config = dict(
    n_head=3,
    norm='rmsnorm',
    norm_place='pre',
    tie_embeddings=False,
    init_std_qkv=0.0366,
    init_std_up=0.0366,
    optimizer='muon_variant',
    lr=0.0164,
    lr_mult_down=1.5,
    schedule='wsd',
    dataset='wikipedia_en',
)
Each number is 128 + 32 x the weight over its row's rms, rounded and kept within 0 to 255. Layers, rows and columns count from 0. Numbers have three digits each. The size before them is the row's rms in percent of the matrix's.

# o: layer 9 attention output (transposed), 96x192, rms 0.211, rows 42-58, columns 0-191
# v: layer 9 attention value, 96x192, rms 0.119, rows 43-58, columns 0-191
o42 092:195128112120177084135120124107136138112106148141133130119142121172107130163169145125084172155107096125119073125096109124124119114143156124105135110138134138114087154153157132074107113153185116187106135102087076031108067143111140132111087064112096125070119155134110092141165171116110087183146144140149135110093125098140152121186080087118142103080143137138138101079081183118098143099129081111150113164121173103087103150149159073171141170158118139170191098118109135050129159136158176118141163095161152123194118060167070126117066162135071113174214186068082134128142121104139128145
v43 107:124122149151144197146119114125117127117145166059109100085147118131089078169150161153122128126169176139114104174194104141154120119153173117111117150130138099102106111137110115164142063147132117098099133140142175090085156149137167099123173139147159129136098107113101164062162153102109117137098129119220135135193133084052138156086120162124133115137064102140107122135144150206181108150133124119120192089109143116192115128151220128168190092193139140126116160135072148088194091099140109086091108165162114105132169196095086189104136084111154137163107051114164154114117099127135121143
o43 102:140101156084112097178147065101130172117130114165098107128151127077142183125130117136132104132115066164122109106148102105092131139056090150116159156156140103146106127133139111154086128161173144109127153083084067129099159097119160179103027100135150091184157122110159081153118100171130106144137123134050091110114100116166138047143167114127075156134147208113169116107134114129085092141058105105109069075112110152084140100098118136109136168114121130141109164131124066186122173088166143087166150167098159105148100073081120113110147130068159105135172198131109090186126096125119082128
v44 107:073171155111105122079168101134120170087118091128069128123171203143098171066140094125092112161149188106119134090131114170039157108100143162157159136139119117156151165107129122157136165160113130127147142089072126167046123100157197124144144176096070110137107101106066060117107101164165160089181108143121130128138109118112113134145145066159130132107145106152093124164136112131140132086166092161146138159072102097136127110147118120068093166155094164122147131107065136172191140147137148119065052151169113113132145139104111107158061129222147104161139127156106166106119125134129187103
o44 102:152101128104146063079083095108159117114167132163094128158101081133140074126099150119147104115188169118097133166148095098119092128169099063157127132130093103159150143170131146121104156125105099125116075098153167151139055135088118165041186072127149121192173135152166141135143155114074078084114102159139177126101061131095159081141110216124110126124146123090130165067120126063141153164099101132146117139140103153120115127111155103071122112123191145079144149127171065111124107096142122112169159122139110095167167199191156128149104157155113137071134114119094090124184170085177112133
v45 105:057135108203167169099160060120183119163090153112124143111098182068155118109085114126151104141161164153158102110100169123129129144126165189087127109154145157107148100189151135131149131147135190130118137067128090115164117118089126128176155118109171169094053113151170147135151136147142131104113133140109144125085118149091153149110103174103165076102146121190048183125115143161130163111087144105078085090157102053126076090125144110169126064127134168034153125071120082121145123136190139095093163157100102121116132090124133095126103164109106089155075064118140099129145160160128116114
o45 101:150049091108124103128119133108068112093171109164115127092155099164136121092154118118125193116111103171141143110127132120109100166104174164138131095134116164150165146102121089071134117137136073080158099212115066071111130144138138160135070101143146037203137082136129167178136157147113159123097169163113128181158145151162124086118080098167187093168137116109147130152141135128114139147080138116092142166167134133110170119139048099131095142129193100180151159202114091182107180125070146131169108114162167125076116083169096169091139152082143125117129197139088131108137116148134148115
v46 104:137151156108191100133111097122133205089159148125110104101153089114148125171131106104151126144114120112117091131137157138093116138183164165118227130097149113202129113132157124101128120093152132186109160142169155056161108132136127164100199124088149143157088089102101083186147079092131150156117100109076169184125181075162112154119135100153117154149109114108151131164136056061101117129096144115152167137112086125137128072136129198141036128075117144102106143157105071138195144160126121142210103135112146109113147159092119118188125129093083145148155098106111125135156151135114170206
o46 105:109078132182094209149176126142137127182113155185150144134159190155110116091143154133191136160123182118093182182049107150159122160182149120129088099095132117159123141112104107134162055135080161129107096094129101177072155173125147093143060103099134145135101155136126125135108170135139150060088123144100130129156062124128130110150113142096137060106123101118105112132122140173148167147080086126146079163120140128092157213111111066080167135136104079103137161120190185142131155113130142158117099127131125150189148084070130095104115109094119113100065104143119128158139099054168153127
v47 111:129176131117097095149153126162055081142107092136119132140141164124101156151122117112150060112088133132082139112133164117071087115058206110117135153104099115082092182073145138070110145048158064107120135156091135082129124081126163135100163150136197125105125159160159165163133186169118157168150133154089152111117131080104153147100092129147107144089104141108132096147108143135093187132138235050075141107149088109152156161083148151119118136087087147098160134085167137118100119118066060137096124123119086158192136121096093099109080142143091133126081088110119112131099133082128098139
o47 101:109118157142161115102134127130131139119139127077169171114174060116063164187086198120156171117118088058109162162203142173179149148190075185199116112146120096116115119154158072121132086138183145114100129139108111072150102145131135112150087196108107152115102119129165106136150094103096086090103127115155132125138043194161116162180165123154136177180139148151140050109109175127166109155091076185121119151130168128124161099134113120133126087145114136159073157132137116202118083152127099134127100115130142122081164175141104075128114094108138164132142147160169147153126140109093081153
v48 107:159141141110142197118178147100161146179108141080132174123143139126084138196113157072169121179104156104107076166100109125126159112161102099113129078169090094133150183157072148124173133115122072129090132072089113151111145118131178151139156197102104136127098139162116165117047159152141151116135101125136141200189106091150130091112125093071105137073180193066162138160111118142113139126115120162140102169124183135123127107109141141131152153180105130106092153142131093132143131078151127165123102179100124127124126016082136124117099121107050083118110173083153131120130150168078083080
o48 104:085120140133148050100120133138094130097121101147141079155109126155103144098150136125091069152154125098131134099112143123119086116133101197099124176165115078121125150105146097139131162147073141096127121153151109119131143098077093186112115040167100096074165117096148087134179123107173115115170156165152108112137106145102086192106119138173188169144110113131150142113130132149124161109153102147137105113114121147162096143079063101114101129150126211126227119151162156208103102170128141090115087087146131102165123206126186162135087092102157149117118161104140115200103104082189190183
v49 106:093154126095130071148105164154139175151111098157130087058122157136100147154122121178104113083095160130164152139198110093129081145085111110107127157153131132075104136083180136066081121151119132129082123051142099122131119135114211172123183129095157070160114098122169148134122124152133152148211201124217119152137159149127116140104152076130158109122120106127131131141118089148088139130085159193130161165106063113200153127152177108091069179105156118102098125135137135154109083132186113133189143164122180110146113130154180144121078131128178170195142174129122141141122146108112144081
o49 098:191115128162119131156148158121155186141143102107109175151141122139103114166172170055133085192104145115126116147069131146101114088087165147144145084118111103177195133158131168134126093114141104170155151162167137095077143139080095149138099186137105154135168107066165095154129153061089090128125057149174145141117109185136147122126125164103144089068143156161158137164190147158185217191095110121163133111140068138103066106110099116099122117075114149164091139144068133139042145094131195121129133116124104135131120109116108097187174134115130164115121111116098111180128152130137086161
v50 101:101183114149128197170135089140116173111162127136105119103113139111124085118142150016104132126191114132108164127141180139149198112145115165095142115108125164063153122150112081089146147166123074055131097176143132149153165072135069083122157129145129170178098152146164168148095078093136147157177146086151182118162096100122153160125124158135142154130140151191074099208108137137128095190142124182114092140126151161178129100134121147102138151110104144157126120127107116091107143168140149133055104172192120110161093151145049112166143097108147117188100136173083163145162160158145122119
o50 105:151117157120112087104102172169089030142095155102142142201148079137158148132135081170095104141099134143109124122140163142049074117082099122133185112124176123128134126148090177161125142154146128094136120123148095156150079166139164149121130150091150092061144135111137112110198105152125122115069128165102103138200157125163139101147095099136090062113119127111201125087123077074114184111138105088087168096128177136113192129087093132110133165117089169137141108169149143140126088066170116175188166085063108109135207138147161097133137121085099155084137118111161133146104087137094099126
v51 100:062128130178131207133092158113133103131129136179117219109160146135148176086146132069107168198095116154119151087220143115166122130079182107135095122085110108129126134093165157126165112157126121173121168136157120154121136096166124043098105169096062093151079087119138135163113157154139147140077151155146142146170149108161134190095149103128158082093070072116096175132122143119108138120121122133162180165155093141200141120176138145108146121145112174221111117174114164153074104093149116121140116119089106129110097132090143113118155134084170148145118150102058113168122078133121140114
o51 094:127110128107111081149148152153116102144171028126144139104098150131115064147092084162163072102125127126161106147090089177148150147150082098092151120106161102139139128182118093142101112097136117085157129189075152137110117135091102154177102094128187121167100177121102100077121142143097099113166168135137106100080173159148203121116062155134089159103139178139129062096109167122154080125177130101141100042182111116110143217058101134131153164123156118154101139112140082159113146108116151132153108109183172082121180184125095134176134118170121128075132151110182152101096114087141145143
v52 097:087116140102137171168162155129219147158162087125096155096133146081141205129130097062154116122136081167114121117112151126204174086155135114125110133155133128143126144094112140167138112112154084155081178095157165123097079127156119094125077133129094175155175119116103145125096069125113175185187148154161122093098100092140118112131129090153182168146113135138102118164197175090132098179131111125160137144094161096137121124084170124168172165107123141133089136081211101146168110158159088121177150144101130100188128172108142087094156133187070150078092150114079144134088071110096155090
o52 094:185095196143113136093121150161107125089157120088087131127076122090147131097168112125138109150053149108057168071159066109131070189200061146130087132099146144139099103134196104171081110152147132133175113158164097113095128119135177120112103158080159142050135209120082136147166133092141102114122127097152162153093067070146147078079106148095146102153157117132129112127122093114143108098122115146132141112138112157151124099174165137171107114059170072119169106167126174137135126138158136093093117126158142122081151213121145159154115105136132148159167108135161121115118088129165135210
v53 095:210152180153120036169090122125093088094125150135126114141140129103159167125138150116112094147133186109103114114114074122117105114117139173128162116101167124063101130097139094170079069135160125078136114114155148160154057124126199162134137082124125127128135128078165055163111196146157143104123133106059179182152116159094121153090118102190092085108189132128181099061151120143141109112096158147140149152142147128126193155110062138189159107195154148093168068114152153093132149096159120108109159119110124129120136185156167074067090130123119136114131166115147098135154152114124113082
o53 093:093110044097148149158210110151176104108158115113165061124088109162089171156119101149027182103142138063123169173106137147147131111158083130138102091126090113167161176173089141139141143139115172152133154124111124106121144151119128089139133192177134073156126132141150148087113141139142095167076159120136147117079127068205085143151124092177114170149109136073107164166166139147125143103133134051118146117116092160151121087153075094081144120149079159140092128091146127158137091116062147109110113189161100166211150111120106140123119174138102092150144097145141090070157115136138128146
v54 098:106105167116101172149098123127073204158142129114166143097074157179131147056137165142138130201062145085161123124165139097087160133160113095116186177124117142152179154162155132095094091129138162165150094115142072137112099161116083115127138166195179144140124193122144143118099126100150161167122164141111131059153132106143141199215052110136182106158145141200168103117140137138171100139081071113140131158096141111090157115126118095126161169101135123222152103089148131047154159160112154118151148143114123121093120152163110111171112109112140127132110127136113122158122147192080123110
o54 095:178140116106102144130140164188147109069128095142141148139136146108164068171080098081131143093177100166150099123156141121082147121107139154174097134113121146089115134114058100145103121125111120129107136155108207108129113131121135093132139140055104130106091124069101087099107087122167175168109083137123117080167082178052111117129066130100061154160118146146085133159140097090093088163155074122118139078161120108108157078125171081133081148162143133083155143152053166145122095128114162131189110163113121150118213083083165180087114181088145116129160103151127164101150098074152107167
v55 098:118146121088172131144157075104119165166132130150210159087117127135083136161139062089100086130072149085129087079135182126161071097106150101127098135146125153161123096154124120116158097031135103128128139082091111127094110168172150099103152121111130087130151164161165088104131153148184123115093109190093152173103134166083117080100124121164120138164077113158217160145152146098135089095105087152114154130151088143164099099128167132130122138149121142160148074158096128195133096136177108092135108114077112175116090165192107123184141152133188155141123127131154208127161207089137133156
o55 093:145104128165100121130140165088183108120148160103146131189141127175187126123158163142088155194127104160118171150065174118127140139082076135070118171101125113035167119149132125175104146153137145150121102122159103125171192115128106124194138137185154118116113157131084104188096139071119111060155132127167095131169071160142112147178141141087171128078182137127062084124133103157115069141118123111159115130130110138099169148120097094086123116172191107092135131168162110092128143057137174144104078132128102159083182095134095121078090129128078133102093192100193097129143123132137146088
v56 105:115166130143138156157122095137097177136148150195114104096123123183027165110141063150118096152136126060140132098131122155131133210152137159170154127090147118127116139150117193160164127127108127158126158118190107129147133108101122085136102144153167103111098132117132148130074118106107133084181192107122132105135170146095152137148097122194068142160176090083086169163117117132162140035170119164125147098126109119171104080140176094070172154114180125079097077082129188133095099128116143186128074124158117123124137064182119117121119119179119123117128047110140092106068156147140098133
o56 100:125123171125184139091167130180113068056124097116118156115131136124210084162160178103116210123117172170148119155088133105125121076123087076105094155127116119098174122151139139125141121155156100139179119143086178135127135086190183105117115136071108121156108124112119067162161119104135152100082080145132130152136141164193157170090152155086121159109112120106119102094067167160131171181103100034115120147083165168099148172112115155121075115148109131145124131124103072140167172117152097088108178103145109056136167166093094126117144158156120143152140186147116126174205164143123154122
v57 104:131103082106110142118126099154119086074113167153062120124097205200138145138090127173155027117113117078117168205158139119152085129118174127145128147128087193120127174134147151147149138137118161106174102139157153100152102095123127123058160161109146120075128064130165092110112148205160094166150145173113093147120157134111180142150103125149130121183130111136084104099116135119120067154116113066144135089155179083161144182104130111089148122123162127127132196141140086171156223117098140099117174117148099154103133139136123132076068107083099139156112107124132146097183105114159172085
o57 099:124125130108091166118114130105093207121133097083147161165186123125057096153146106136131191094107083148126206107143064178098199101122163075130064107110158084108127085133135114138103129197133126126101154152146123092120171070112165107078132080112118128205163109209162137139095092122144138149073135121138139129092136124125138055173116148169125151126112146097111147138126114166152137134124131106172074085154078079102145140148093111174127160122089106167122128099141117069140047158172143145160108154126145153120124126126164131101134169099147135115202108169160100126155181138104079193
v58 096:099157154118130172120138093141096134110115096116149132145148105125114137131092107133104104121154113108123199094131156104080086119141115103073098170092115095124059077111109116155049182125172118102190166147150116120100115188041126059129164089110116089166138152086074149100131130146120078179142153160088168139132175105135132143162132142154115118126182099086073191152142140141115137135148105182144135117088141122137086174124119136098100151093126065163144054118120147129083145043147087114188150149096119062146067110139159147069152081103081102185141159110100091137140085169116109127
o58 095:130158102054124142120098191116157111083141132162112086112137139149153129162190129080141148145118093180102131129144136128120081127130127098203091116159121146167113092071125144089180111127133074134156121108103154153158168098139176147119150125079130140119116131071162055123131137125196176127139106089176127069102125119093176139076133098081128120080115178197136093166133165121195100086141164097098188111143116122107150177119176100090158097095119136227116139078135124122157124123123155174058157084158173116146116149184104123166049159144163126091150150167124126137125155091093107115